config.yaml
positions: "rope"
rope_theta: 10000.0
dataset: "wikipedia_en"
Each number is 500 + 50 x the weight over its row's rms, rounded and kept within 0 to 999. Layers, rows and columns count from 0. Numbers have three digits each. The size before them is the row's rms in percent of the matrix's.

# o: layer 8 attention output (transposed), 160x160, rms 0.118, rows 48-63, columns 0-159
# v: layer 8 attention value, 160x160, rms 0.0715, rows 49-63, columns 0-159
# q: layer 8 attention query, 160x160, rms 0.0605, rows 64-90, columns 0-159
# k: layer 8 attention key, 160x160, rms 0.0598, rows 64-90, columns 0-159
o48 145:474483445527525502470480463494466578398480547504464526492455660452533464539438506520488489476534463561584567491545516547498538523530483478503550600426506642480472459482492574422507524466426582501492478367583474464556501437518569402470516418574508476393476551585508523472507462584520493443517476462517591504520461562567578429408532493540468461479463435448513550503399560507515541484507534592536551623519486485482528640470466466513491534497503489486552514541491458496553529486499487
v49 126:558400516513471356499450487440462414521453524564524618550533485578478521540482544525465461468486431460513455510487445573516482477524451563508505605407449523496575469487461563569523457531446464558573438486533493601544478478487462507477412511516524439553501450454497465480490472452459540528376480414462534493442473494532458538589470583406478401490555378512542410499478509485623482475477538489513491539500533551538550426502524575541431472495555553528571467539509509478507504382496435
o49 150:596486515416564472445541455406466565445519435438510493495477629492447521453529517424498522506512563488618553480519582488504468467491527438486528566460518544579520466541488527497494424467473488506448491513514422490520470518472532511538504405571469505583540530483533490440562503409575460558459448560566570383480542475502509590434524335629507502509543446481450497440517470515379513479494472476456502530495415506491429418462494507472529552507440475478477493447426501539515505514624416
v50 129:528566517502534468507504490500557542502579470436531481482481448498526448456515401444553620572507550499583424502566496500469491486523436501498483479556524488588509534425558521542504461526498539542546574526509475419415527522547569519506502571520537442476490479482542513455500403391513509512484473440524464517484465445550457535509577484510580466511474404388549540477450626562617546529408496602470528506467474425486614560498462490464479472535515442487579504464434475538442330496420556
o50 159:528532583561445514506472442403461496557490563518515463491485580566468595472483459514446524445577545521490594468507433548478444493531503453477552488539472465443457457514477456508487554575493477482547451535345519549437539360521511492535505494494499585524546559524578539473512531476409450446590475499473501387510460525531479509611445525503490515493478506449564494532447479474455415409498507505517532542557674519516573500515546597445477490485493545453428454538477519526496632431560557
v51 128:537464485547420524545478391471431500538517476489452569441448446496516485419484482580497465603487528375483420540457492512431523466456548521512458555507588487436509512489444569507452441533535466452569457459465634470565460602382510523451519506476555541497502468559574484473495489587516562435459501539467551437541592523394480585473545493518482516426474482417441498558475495541479531528554525491494539504527519506440534536407540604475569511522553511474587579441482492489499525525648535
o51 134:526578429502531550512557537461597426557340514502508418532537536553497484546509476527499524416447490539487437519535581486543531507537585450532553541479517514456469578563490541427551584513471470569487492537583428431440457509483422588488531539497505552463554503490480502506524504481545469518480498518463472563391481443548495544392468486512530486628555552496429531469497406525529428481475503518492543450571614509497481484468459415473443478453542480543523413472420620473441451502415403
v52 134:457529529492467586478525506499518503574429479474521449435551525487440492561566554513663491487474503517503570543403541550429470574537537418475459400490450501430535482499457433553547515430445573518656471476523528516586468470522487482486492440496525464427449487571474507530455520502440436539387495524536550544477577499433531541462549485506489498503546529407470493503463538482437482635494480554574502561544555487477519440419481504481500577514627433531575510521563464445566518453516401
o52 154:421529486411530516475516446492531434463533505437446564486495448502590481563498510482406471589518546604544600483518538492536397449449469504531535597553539438540504529510477588444503557487487511539497510626518519381549517490556424469475526538431484409502522493483530454461503528521540479518394472561526507575426506411543592414466470546553524523505482526598445439500502503485552575472507443629514465538409592561536492554536567509436504545417443521503443533466486531476482465457574474
v53 133:508439498517612573550540526501514523571403406578482397465465429474494454469535504460468463479466547530487515507522502435557606442493428513511509511474502546434567539440514359465527497414502494488530445561524512493539457492574468479490474407418491485465499520462552522505511428544464488419436594508519449451409441551563473520499629434463563503464511492485514484585468412472532443519411501454414573493489488512502590473510493409531557597537499439518468476507561607545478464562589495
o53 158:524466580530487449519493556557506520423592583581546466486513486486518504530503542527571521554473467461554547552518420439552535493449512525497509567508513450570582616414472627480531548551506457553560496435467532510520454497508470589506514517479516502458490443468438460436441566559532535576512495611483500495607513544505491398458411465579553549503468457386530530399531486540487586413557504503694535484510582418468537461471557455518486482535512506499500483517541509480490555503563486
v54 137:527509517506607504505455470456431561558555557490556506535523478420559515509569605494517491453418464513469472458484486429442599379454469540304425544493514548534520557502485480460542494562451509413468577499469537481482454545375442481504539516519489493501494468468627547493472543477510556475519413425499507473596465558537527485438412547490492456481454459552465482584533499520454459534477459542464370415552428499533590527468417458511472524493525535556526442516528534551544458506462479
o54 163:432578448554512447434543538471514465402467425541458429461537483467510485517498448507507565512526555402466431496482459501448492439513441564566471440529497609503567398494536574453528545474485483472513487499473394546413533428475552530519532501512515503420512411520480529510483435436489505435433491405485502523486550625517502561404534500573504533581555476496507529393546552513599531532517530431608481465531514510522491483489411559541507413508488537338456490459555561564472529437546494
v55 137:586523507517464515557404496446376493431424397528485541584521569526561439451499600492449594526539465478462539489544467477468470504485443477575563517482531427462481586458505446588486524524456486519538533466526440427484497423518526528508498501520449411544499474501499510512563628523481507510544534614554492480485541571500541446515440582502469536474513399547530489584499508423581478546365525479518526450524489462464462481440435570502566534602436483511478420488483477582538583442487409
o55 153:486408535507563485538475497475568468529461480410490513503540515467443582482501452526540470517550410472552529522542468483458475429481566575487490533544489400485473498509480492324548461507476431483510436546464442561508453521463415487552478521456528615540569563505491573447531544447460481564429423387544508468536431554554536502486547501477546405423546511484495534491589515552455657498533543407471555542535498491517491404477468539559498542461455463536551542383586474463456438481462471
v56 132:552534518481522527480534527472483464491573496490536471393508503418544523524488563524573465496520520499518559552528452464501517499549479506436454436428461531496482455507456528491487396411474631466537458452616580435444433529483581474519433534517505435479491600565506507539547527462399550498454542496552421464507494506523505561489439458563508508480479398560584511469604445515552512455472391491578573512516538532509426442506452480382518502393464511514547589551464420551636458542547461
o56 138:459485538492470457448542407492538542487475496515525496529459460540523426515513449468502534514438469526623486412553623559476427450555480546528479471425546477562454486470493460453538456532431480516611407461516591428517544537465435423536523469430442496539444521558432543437550491586566491462483422504446627528433539599565562465533547515540551577564576514427511453605520470515546439404513518419515523434493486554527548496504493561492524441572499531515476443460494533521389511443512530
v57 136:515409569419389423518470470562459551459460505502523520491440490533551500531450515471419481468439563460609478494570451499507560521451484470505526448529451528508472566475451452507438543429496556592638543436522605464534496471361469496519504483420479516558476400559488430480428473553552514519459597521573503411479582423510476545425534503507464462485483445521459466471527531522496473506482515458376505454545447458436545542493557491530501406426491537518432578486501482476411406506563497
o57 160:498512484491497554574573538422512492405440517580551537459398476483507508482456499566513543480533477477439404539505424410527458423499473442549542593447482497578421484516534543471472490521426406550459539452549504489477475543586567565490508438463622441544484521448528436570576533458527513452559529467505470513488500414504408492546468467441553543418550604413484470506465476517501465411510422355486578521568602533453454540500534503535501533492497476558512479438500469419543449428487482
v58 142:435476388503500500431373547473434538472564573541509542494523514371545489467488492448504500439421408565475520454412472525541479476494476519466518470468557562609582440472523544553513503462540549578531377464520413414481556499526530576509500549522491516504469637517539538603443479532539533400471486549515454523530415486516473443502490417493550506467407519503486504451465497568419534531509582478520519478533566524524531486530479496520490482491410578500578613467565477555552514468589478
o58 156:496492624492503495530504535566529560464465513379527433508449431655480456520510481480508468613494462646486503436472604446521570526446482495577411499463474540463426535516467502461497533481521431447464527511454422554424476407510486560488480473545495419462480522420539493430436471457514505487530515486475562469453546611437507537505490480495460446542521422486433409453517524447513436542461492466537513531544384489455517571542482521438490461574468534586390478491526463513527516518464615
v59 129:523438417523502497505523538594487433465545529516492522492468482469373427408480476481514570485423520441506639578568459474500545479451441541435509509486498559533517524380508535527566575533478427514557411435464356494459448528498499453491421539475540458551507488515530491566470455596493543553477550471471447457350411467517466442469507518441462476501533549549612538564503456528437517447435356532486533546505545554467489505524453513504551549456495541461494589556453538493466500510510491
o59 145:506539551455473538559624563428442526496500535458520469430508527565507514485549488457475479595437555480502496498524494409543472440541506592554443461473602505496483547560514522530504434582548574459477422482510565486551468483436526547486527447491491526553499495519520458412526558422586512489509516625472479392551565492469455416468501530502543535558602465453342433524506543545519437493469565494503544528475543451491569423452464548532485492529561547614584496492505449503412592578559500
v60 140:455521548567517506525504540529558460473521492508472554508589454518472485440497516457512476470535497438506563446544482433580484521507631519517506439471443544471563620511462419477534454492507533508542487362544413538519450464519470542461517386583525508477511445443472512528458660464516533532420487506488506490327457471534519471474419487553592520463530514538515442604520500483524488553555589519473554440527435483498385506515487407470500449622530577517561469470512507468511503497581555
o60 156:461486554559568591536462524562484517378446458471484502553532559453535442459598532597450515464472511570544448537539486601513474451401437501513486493553485476608544534555564475543512493420511595528487457544481508475495498574487495558585481613436543509616533525559480532498518487536440461483562493557472567524543522628526487534540583459437475483538534511379335530507503519431515554547524437490532524562514492471513585492532522519497521544491460470483472540499506478573538425511533397
v61 128:516474540603500544535525544561460460457400448533521515422447555525491441483493676493522566510531507498549607518403396514606589523500514552489486524534456498497500480465457489465449367486559519458512631563485590412436581448534458588531519593498485516537516515475474496500467495513464494579486500494492507555432475536603434512525534433550479493476508527520519531463483440543411589612491493452407460485551495515567519531427490522487494533555513434535559476531493495449465456575495533
o61 144:465457570458506558463406500496514523520491614523543529425517434461465519479533474515524539531442505489512432582556524493479438561474404538524488466566502518516455561568412510513485624516528408487504443409464385597532495583501428492505439438450569455500483505454580523483620439599453480430513539517509526571481474457489464433473481568474519455521625492434608531429516518543499539465501528563436487482458537585477560456558468490505562525531575503429443577503508502571454497506549412
v62 135:504544469480478481480489535556486446460418470546435476477491533577515506534580463417463429428496500587571585440461607494493478522566574420433524472516490553491500527603484393488476523505529477534492517608548540442397487668559532466506477460511576491541485523505556459497606485536500506483461559516568554460501564523456526414534487594505481438495478546553561390535482426425520560513460520486530436503510473455392543509597538486520533512563542467544582526544546445425445493560476493
o62 149:464453381548509521463488471439530540523618453526499500430432548451503524473496513546515511655490510521593489479458359465518466513519495507486484532536496512492491470429420497507480531506532565495583545532491571516570488475517456565493494555462473488528504518442411462536548527523448547514475501465461443508514586520536420400520526508419561463501519395567513504516523477538505399475553427481542417585558466551576428490460532480425487549511493492465357431398517506507593413618459510
v63 131:528466497455494529507534511491598424515494532522425412536449413599428579511444497410476580519497625557451468460547538487486453505495516548444484502499512409550509542455635462474463507573574476495534448483483498410577518505534508463520455556530530413559490508469505454472493491560490517513547503455495445426520572522370566458497540546515584363425441532502513491576505404615446418503460557544491495482468523544501466488461487575535475431581514536453442490448410496495512556493569464
o63 154:517505404569489506548552497504411454580501501472490552393522566482447525521362458437493444541443411503546482489475527538486527499550504528561481582493644526539565485555555490533584483508467585526530550592515486540466420470504494526486469500518414572423565450547557494516502476530458474547490547556483578538529472541596427431513458384513511509499509456503517494415453473502492472507523558409455538595476550379382522563553555475536509579479599495499497556497494473488496496553405506
q64 076:429543423436436488531422527473645490503497502514498487459518419450566463540563510489493471496466520552520536440587425462537544440531483469538511524430466489432533575524509532497429415483506477472470572475556487524536515536516487422498495547590566536424517551549585547472536514484477564455397495472493494476474472648498455566486518572552611490474587483479407488579554494443549523481551525510555490536499546498621396519535416503483510454557474429515458456372474418567496466470456447
k64 069:586523474485578542515482549498550597453473476435533483600483528563488566418468492572516512462522456424463475543390445504546508506459484569454580456416583484569557474510499456530448551544489536542403411508409463443440370475498457563472525470401517441580559440485505535498534457495463455477539470495480526614448560483506495531544476484472435454504465543516536520496483453529545463458573489523398495558475454428424612528453472514468568535536539484575471592559519470465518518395456425
q65 103:562450577510518439525532549491596557488512529525470617462517420492540587525526444429509533523517516548473518514448615546447541619530517443512494459482394468456514475513499478579419513554565543576557554455524510454506601522527455512501599597506376458428562510471407502516503505473516561501564539563421505492497463519496501438448481466450506462414480459553590488453441457498478540488535430505542418479516461514451513552519427416589455474424384499507465503469573438500558476530548560
k65 117:476497528476543461578505544371461551448580430410503509483514526449542564558456526506503533551466530543593462418543440504485449583632525461590470410571452484438560374482472560478511437459542537450549550485454476512572539498475518485509519589623462483503502546510505546525511461536437579446470487510445552440485459556492478577449497440488517521400526479467531564441456494483507476553506435490511461542505576562529479630571469434523488587553498479444486405520502499529534568489545415
q66 127:495577409427475542457417431552484478552465474530519449488498511470446367471454565498476480449475459408503530535582388521519441399488473525466541532481558442544461539474533529405542449388453433459468466535518479517539478536444571506441378473526625521536442579507562488456492541524535490471412442514551467482414497506467489599583494465557535531614534543473443476522552494532545522507528511532468571473486476473533467394454507569506537456514579454539487442511375532521485490539460447
k66 069:491505550474562444389517490565394519599469386530564569476512599513489506468518430598567560553431495513549447372424447489416488449407423520562484413507548557552456422491477523518406475439507529464523538506444484463510536388489498502484523407520514504499516615489477498555435453442553572442498479385479517479533451488551508507454481516600466478524466520516507555449463498485497486448532496459453497476480456564503455535493547571533417521462451486421505534519472452484520604434554440
q67 075:519502533582543516415519479487518550422482536437522417539485513564509418395427536543452557488497436368474572475554452556518420460479509499448457534444573453488444469499472539398513450426469466502477432545478581483527481516429559445537417543470611560471430504531627502470508584486519475472467422498564491526489544545474527460522475460495493549628446502484536478540520472554565466522566483552633535400472476454565453449502467648519462460514468483483527469482510515549451520512552532
k67 165:536456547505432454575453539416536573430590410395516558539455474500645560525489475449493434569520533520569466504520499491446469510618490509520436543481405558415555467495521507500506412523498566499589530463471505564494543469502476423509510554508469380541559495533525558515568478497507491457557574480478505449448448569539509510413545511445530440454555491462531549518469455474435539505502510501504426528478585655501462627544543437486547552549470484418484473435516422523513513515509562
q68 063:510509482439411466581509440505502472525486522425490543489514461431531496466458475515472554496380496543528458492494504554489454483455534496455421553513480516444586447540523449510524510558504459472520509414492489568445483504460502487537553509497494490573489501516417499372461471483403566603532492546590495416442445444528534505531561453441531478476430484603597480516692485476546529394479403551518541490532507538426620513432568474482464582491521494519539423501539619436506492573502484
k68 062:479469531466459478440481487455531535499415527503540442521607550481515531483513485480533395530621495433468379517447434519498533488493524437520552526589552506562422420523486501527495512483503461458508485598404509490452383464525515498465542444460568515558530440486553491498407488480529454454548544563435494569391497492447486393459380626464497442451556485457418541393551524525495378510464518505548497552471521445549458523505431478504492448462488445492502518466439450382422498499507508
q69 092:429524494488542448522450553448529552516548511529498533515433417435453590520549489499530493539451525514459427524416517535519533654531504483521599506522446499444557509531581495521416577543454418491509528489575502416496487558513452601569591539476476511426473495517487478566471433520550459589525542539559572427529428389452489540494457477447480541368565490542518549398522406459459476464501447516445501487582534486462540559483495408575473520468443573560491434508530558444529561479534452
k69 071:464468591611478467539549554496471575463584435455538476442460536413493570511500514537516537503457455517449527430447489483490489536564469559560452435473563563529439387492528506498488515545591525456577494506529540570512536384467503498522346552438415501540516465566378511472545483392527564526475497531475606526484471472531477518427568465460437441426499426440554545484576561510454504491577476537527377514437455512483464508523487503499568523539567450487458492455556466544450583489526477
q70 103:523416550528453496517533564454616545454507458495542551453470510483514617570468443500498441495474522570586497380421606449412451525517543507477467462466493520479569480442482464592450527518539555569512546478506520526488557449507416410589556503559425477583588415559463548532489440466491497493592542578451484498513459508542423427418532504477479510469504444490561598480444515433447530497498491431507419497467462538540467570555543469543527553473446457442461561522554455423494542516564594
k70 117:495495529541442447604493538410575572374536469459538551628453407481614535474530546525509448522537516528556430516543463469449479541586476527548451572505481541427547441485469493522521411547496516530532497492479537579506496509462485471478531531529456428554559494519468551511496485490489530470547588539515529422447398544541514543414499507407510512471612494516529519576457469500445468558495520526582455501443593660511490616594473431475584524485493467516521486436555471524510489503413512
q71 161:584462571558486458558564545468494530445561489464521522451515491512552603478515410488523486540438525557556489476465577468461481578589551492504401471522483541480567466550495496586452476587531560557569525486513520538474537429568431448550581544500399429528596460492439539515494488422520442526571565556421548475549525569573492427436503504414461416454513439557583506538448473488444552516503484414509415443454535587476510598502502461504475578447427546426529491500570465470484535507514581
k71 063:513528502460493479550444442527498509546521361434474584555584487482618509486459439521465508590457497440601521525471433536455437403463424487450484548498510511470519575470485488470499458460462571468515503489443484461446474448507437465523531410505564436589551550543580484443570547522483431517524528520527565472396537487542491545521540550484549549466474608431529370500514448534493611467548480475466473609365491549526475511496536508458545480452427548478537577466507426532533470595479466
q72 090:448506480490521448497483477404482526542434541504456424510577441390470523477457526535566517369445503510543513560424551549515494459395447558559558517602463541460491405476535405478431471543523457574538525501480475481556495513578469593461543510570452552429484523454484475494543567572498502571517562486464549461582467532409418586475604521471462483455543458482439467495460464530502434403488456530450549516445438486545461525623551462500506497515488467644503447550553509529455522537499449
k72 089:510446572418406468472451520536469433341528430506529447499535541393501462484547511520491510443531493490483487513517500418583497516471493501613485441541468462483436585492507479461432459471530470503499519527518489520455534511517503443539529536495431534561501559493444446500531525504504429447542523584511447509482500564509525353512553566558547513430523502562497548509369528452495572419498489432424446440586450571482534507506458587562352493529513569468480561548575485519584420414537529
q73 078:495465509507459443468493608439600504537541558531509452480500477414532500454509488450530489485518478445409545484478502496461636483465584522522572534482412410544501489522484460476528404588459493517537525543552520575481526459482512477522507580502507489407491565423458470541411477565397463466406473528447400454420519456415523505414501498468602482486490536469426477476493471516523548472508481410425422579529511525563527581514399523560405484456425542563509532495403522562556440431494478
k73 084:526529506452492497482517481515477469553392389568491497512521586575451498444553492471585484510420465549464536479528348530471501564476470504453517517540537520567529488588394573501445569565488510521403580548575453454579477532542501427545480485519465456483461561513513474504504466524521534550431481553454577520507425571474480420480456503570427495534355601439548592458452424527454417439479491446593484448558458450444486436529575409456547521466507510473501514497558526521499535496540476
q74 084:492456489383480613528569501473432574465447512437431440465586508432510622513470520526485500545447561476484500397460503510528576472496522466580528549527472483550540467424487542528450519510457425542540470500594471442409475477533468498505501471511507533539510515427484469539499493377461590501466430500549603454491556481529495390437552587459525495499545510563509507422510453483484536414503488486526387467448501418475503501489510616627461428533448442476464541520626517524546447551476476
k74 090:530526612475443478462515444530475445524414406477543514502517488451526422500582488475508430549430518506551513521421594628512542478473510425566571392514567433375512470472503429450394438490495531532489500581509522462500507451519531500466474486568500515572468530501546540506526495529497456504481542574388567493502391473445456453528579549517466441516451517548578532541524571452428519494549436446547409392459551531421527432457494496482475455481476401416463476520547483549465457547445495
q75 078:503535430407540473631554424550527543539491600549458414460535504517489483497439486472423542539521520457548459597488479474438572571521522485531533466562545527477445483411533481518476613484492457394635568435525545484591460484539419538534508451584513506448488586548533431538534487453563604422489456516556521476453438505615484479533508517445493534523602495535509519470467522545445483488474572560526491571507526554489476466451434532436536438559535417467499440485514572493537511538566436
k75 083:518621436439493440566546470502541558498521499483497514453461444475448419411521570476556561375528538478473516492466451601588503508531505462582422452563455471511463544393549445505466454536575591394582436524441461510401541426504499461507475524491555448477489507478532501452492449479445548500542503505481614356442451505478530449505553498554523500510485500463516550542597491513554505524605479427492539452475472477502489543446454466498457550411521480455463554578408462541547587457467477
q76 079:520592627495495537553523523547489540438499466468534500539421531593553498563547489438516391515435496563469451538467561502483456487580492525506469486374563503490461466570552510517560461517533475415504431443499459457528477420473442521439532557497486521626452503506519508490584482535517475452472489513577528559532498307448501549507450400453522508509443555533527501403383498454537489416489480493440433532483552504553493496485553464498539498456489555426544462610487517414403496448487516
k76 080:437552578594529388595581453487476449531497489575501509554472516464442480583520508498457563502542530496493451562541448491627631454551531534528564594564442512432498537465565594420471631567510553483459560497488526480556509575488479563466451436488527477473467539482498431489518516518545475457452526532468469555616539477517513556538516486487469525440472551490510480431536638506556512503577435474479527587531470552479489456497483423468526541619529501596564445523482500510557513514472436
q77 076:562451495494501518474441535431642470489589428534498422584520475442523449529496503395468501537603597466503507529517547475402490575520465440433486501443530501585481535400459480489581479468527577461530529582516506462493397581470483540501472586608470549472500576446470449423552487444464443453416509537567517450446455480525473486552465528455479521521460511474458449424472554436412516492503579497475465464404421470487548429553457538555547454488511545518439569459539474497524519529616486
k77 075:436501542481566507418477444614516438481474607493440422496497490472492473519572508523630443410350457498455489447506460494490524491424546554457399567562604358468461527491496509583487477464590491487507438415540531482404614430512533483497480468527525493542535602555511503431511458484466437492585530511448514466556472509446491472485470521497456512515525501479598440537504552527540443568477518435519582499409515471494561532512513593480561435439437512498522535535517453477483530451481518
q78 079:545494446488519543464523503472444523428529493491494479472496471477465453461366505475556434474489541515548451540551451459434575417571489590448399526487496485531505564439409499520513477443391566498419425487556459545450594355506485434490478471511522482524519475435413441465584554514499385475476470502477523564503550581449498546494525514511480514604520504413487555574443529592500543463418528431550450487440402533554485553520538541505492482563495417424497462521427572507566511515585481
k78 086:559488461507443578414464532461592430503454476445482519456552459511480503491485621553507469582549466418534567453544471419503480547529400477434504505538494595442461576495468494549372493553501394495488484465538561421494493456526526461477522524519581549514520502610531492470526533550467593495557512513479603456442474575459561486490446507476381417450540509500458511539497442544457533494466423502568537563439469529537409578581495584457524414547493543552480456487621531538531493477470472
q79 090:511519456450478493553459553489649537621477467514392518564557537522472407539534568517534531448447415462499602533479442507529494562396439496525431480474425427490532549449474529514449501545456508526529565529451466451503469454521411456505470607506476479506475460512433450518617491405505515488461501593541490516425450499470436478467449449476554458522491497596443408594496452518553512438551511545561482507409517478465548472497481572545526444453448409495506464506607544455426530573476536
k79 091:430525536542490523492363461499395613455446542452550520495487554466535515468436452488523528510503472499552570521435543458565458522417443532526466495632609426475463478458508481481402525454555437510466483468423467511471585510477436468473422579534483504406451521606467411528492619478513485488494539495485555449416433511461497455449496523542458502403538524562518454477506505461508389556498468501555511530421385496487480513488463494462587435441475437417509530547449473454553506588511492
q80 082:526462534517530590369504472533492479420437541528551427415474533571538443431454452498487537490457462393553495560562484506443476567616570521503466455565569491471508472495468523560515450561518509530534477553500580504478425457500518493510543579508532434414502490507424526487596546468442547563435471451484537556526523512476517589565446400493475493492592505471539537504504479559562443503489471459555498396512609444505508487569583476354626420519500475492453548490443539526489475443531542
k80 087:413515496433488489487493448523542521465565468510509423547419499452463501460522543569475419490558491553453437566468469485512485491437499497553485527425450563534479548458475500489454506535465561502464537496443510485463521525511467412471514453500551482588519461603558567399548530483653513567537446422496474486541563521560602426472507565461415496444515432403550550599539494526589575605516499597424521546494496555564473430472519434519630594457565496484461460476465469477480478542427484
q81 082:453519490519430546434502590489500507499549407517514583524587475514526531522440441477496468482572560474541460475523520458458390396484466453525489554503500427559548458389511388505628508474588462526450503601442473585499537491555475469470463526557481573512452512491406500447418513456556529547518516582508508489502488590535518534485505502467570624554504440525513491579438497481578498551470555531580568582556587481423398497523452533523575535506438521505549527488526478448515425585502455
k81 084:571516438489507507473476469586465441499492538512508524530553427518550530492473523535508443472506539518436572521448624502455553543504478500540586502452453435507541488554559537556525447399467496438454535503563634602447500530549424506501535500470485528480543534493492519515396512531502579422592539372515513511534447560546506533529453465501519444516454565476389559481505493471540488604501519566398590529469436485524427522483431449465483440387551512505548520478481363563497517468529619
q82 083:452520424470533561499575522516517510553475573488383465575516549418606471525595503461527493519574485482420448477435511479461559496473583546516566450472466475486458458501510485585460547485489327561368497493556456523501477505441564508537555470544483538505521455461436535505477481559614598553495563529432526525417470433533449487533477450545422534415512541467462543486541486577500504401539595517460508452501459473427517511543465551557448567381498505489470489449523539517514517423445455
k82 085:459520547503512474531588368493432516593509496454535518377597525552426478428481503451509445478521538493544477513528507461530448540460489449441481435561512404515480397498534499482385446443459424523477564466458344570485517407474461566579570494522508454448515459392534491565534505553529453448466508476474516497502495531541490534464515570417575507459478474524482520526488516528418554566500481405456487457516422531452510485503522550472383555556543524470508567503479508465445602449387496
q83 085:573405495478462478562479466486515482452496386605518454470492455477443506521634526481525515470493393483492498346620521592469513560566447549461489511487439577547539498617541525608511530525479388530475555558507464562484579513444557511509493438524576515478489466422495506421570506586449491502461534567442544529516560582499520452466478483576488569557560547541537479475435568553438536455527477542435495458555552518480494489485532489487538457459460515395472545471492566512544461433464485
k83 085:466494421570502546469495522452550483531434468447488444498618452484516503469434420459483414523521472481499442419517418486514428429454433601495508504483554491493418423387402466518454505431437480456364419507520505408485428548572523516505491565516376541417511533547638512466523558457564506505540450456488486522612566424520534553548502475489474434441443491515516501539501529477539469501469426541486464459541541464470495562511498516514579508577419522616503477528479453515464533505454536
q84 081:464458454521551497490473434430486537367522523464553407503463461510556536490448460556549495565473499467538496530501545441545430555459531533408554503541477483536464554461517456501476519533543448492525522533488495623475526462417468503500546474506536489508523582562512573617559460448608543485470538447509446435520472518544459549608481333505488512419558520460452540486428611547510513576475543494381513516522575512547517496474431576451516534450465557533534597402493516479445468397547505
k84 078:495559483461453439508564504498637509540501514522526482403519556511451526463605417528473483475576537551570507466571490522420528493546497443545525525451487555515495466520480494567618532464435500448542522529440383553514537523506533440469537490438531560447475631527552429474460535572494523478569457414384444524513512545509509527516391528561415464512411534465394497561550481550541522449466497517414485501418521477487484521525617532451512603527472491443454509553544515599519534461572530
q85 080:510572504544539567498443559519598558462504446498543576451473557568495528469536422457481574486459563431508522548350465529498526517534545410521517486448545547503518437500472492436479475542406507567527513468482398571539493464493488497512564456463453570511486453533403621499467452462480574493458422561487502599474498459479498443548512456496463532554526421588531418469537532534509515471529520443554559509544509443487473537436379573590477520436601412562582459579507549533523561450539485
k85 084:485576478544501501525510458469390675539493438423530541516517535554503562594555458513562575469490437495502521534496494536574606475508451565583436393573467510478435463570554379522474485435507489506429552526494509440501489489489522587470450364450536487454524486481561518562574543441533524507503461520470521444430444555531492554468540565529468502549547420561503556529474496456489452399508580440447533490466511512538462438450438486513375484489514535537469435471472496544546595471467476
q86 083:507474518511386515472545492442432532395407467380487513544478558460496467516537510558465554528417416614584509558483521549528504457498537506455444542497462451376492530553531463554454518548533527447522428515505446473473493495533499468452534484365514526540485486529453470510409477530401472515568551467422522527524479499469581428440517461470511615541555410480529491476436456422451534451565438498468403407519482444596553448550483529441476501518484560458465542544513568558573416504537490
k86 085:571514564593387509506453516496553509457576400553521462527455438447503485460581455467545440524493521571507517483569502496538439422481460383545513503511444578526428403507521426428467495525552448494446533479506534423580493545531604537554553440500475555526551535497498480539441492526506522513464495484545550497557529469507570470556475549462415509402432608498544525431508598549474513527449510570564500577555407486539564551495540602541577456524525627513493480419517438495524507438517452
q87 079:454423538584476532544560487450510514505533474480513537431523547499483457665564522417477448553578483538529405478552493520561505500509496491535548561473519467498473437494538605553495519446505611558486542520545530512532616562492595603509499489488590403543487558466508549574555536521614455505452460424445496510484429442451408545501530525564493555443527574412504435583461515528501523433460500547527385529532462463439509496505510492416462469517435580523462472491473467523552448499527595
k87 075:551515444506510470430553610581460440468460505569534498556550445585558559480498502457455478471519580485479522432453466412506453404552559524496476499469427499391502531506443517445426521507470479510542632534561459553423491454511480541607542473322528491530468471450502508507440449515495448479510439507429482388545565581474479566552522422463521485522460444515494509567420483510465509591486544496524448464497518531527487585538534527533483554439541514425492481607493497418377512514469532
q88 081:416529506559611482434521482552559592398512515525497532389536493448481444487541536533528550453530562444510545476552454541562504411596443471647465504515502505485490510578516501476425470496502467474444485521466537618549487461489506454528487471464648411514473543469541520512484511577474469502390510429493567576646438518559538548557501490574533419426545461467532500501443415466472531523476509526525465540489470553506548442475469522398549476478473495400479510528529484582473452454536543
k88 081:509516530547504523560454570555440549490535441538498500640475504526571501543387470471458432419501561565486473492577499388517477515463540591503509523464486560535455527465504518497427577463463543486563493511497543483455446492478438503434531446463370520487468409538548593465562480539533477470500452439565457495462534525571615559499561473453505541489517540373533559466469475501579465447485473505513460510446442507503438493644557491413537487528532464600533539428477471524583464442450407
q89 082:442484543493516479506461535500439506464456573596432498487615566490503512461587521464529548505506525557459484438498444475469497441520514473548562475541474452583559520588517522522499522482557574467494555522579506542494496553487472484517618465488536627491598470478471501598480441470482416519452540545517484563593435603428475470507542422555388526485442530401429468438445575503578453521575480504407508456419548464428514538440474512540535445492583594499441562522510516510457487409484437
k89 078:469464492493531534507593540484502476516496463580435459511615489508429457458509488382487465436511487442485494469574520409480513557411504516527577551533543549533573471560461492499442441528491347545478475523449485457554454522543468560495416542437512538513497549388490536468543499578479437444454564486505468540506525519488538426457472545381484525486472522497550460400439564482497400437498416444430425501567446552524464574586488598436484459497433551478577506509547505579493528410454556
q90 086:544581478564563545524419559497547414531577387552485454493474417393551445594416508468516501510515618413461485489565474477449477480567529475513590521525443457531449555482488518471519542470465427488486538501506413567549479500406492440608547513566525448441415492415518423565454449522539493487511487451543436406498455461568531500484448391446519531516596508564411434408503542458450528526490506561518487486496489516469489450480503506393509540534513541601431487528511499559494567517514501
k90 077:423551427559472399466506582441481477449454522468484519432511494542505456466512446579521464487533422545570559472454520414453559504499493548427494540495497380476543475449577545562519528485557519422564424586568414541485523555603452471538543570502524467497455553585563477480498439507561507455490553576417527522498435571568502549500530547479539547559507591545526511537546452498497512568418524487492524388423462465446457548455452480566519431583507522463485508354518543510418468452521465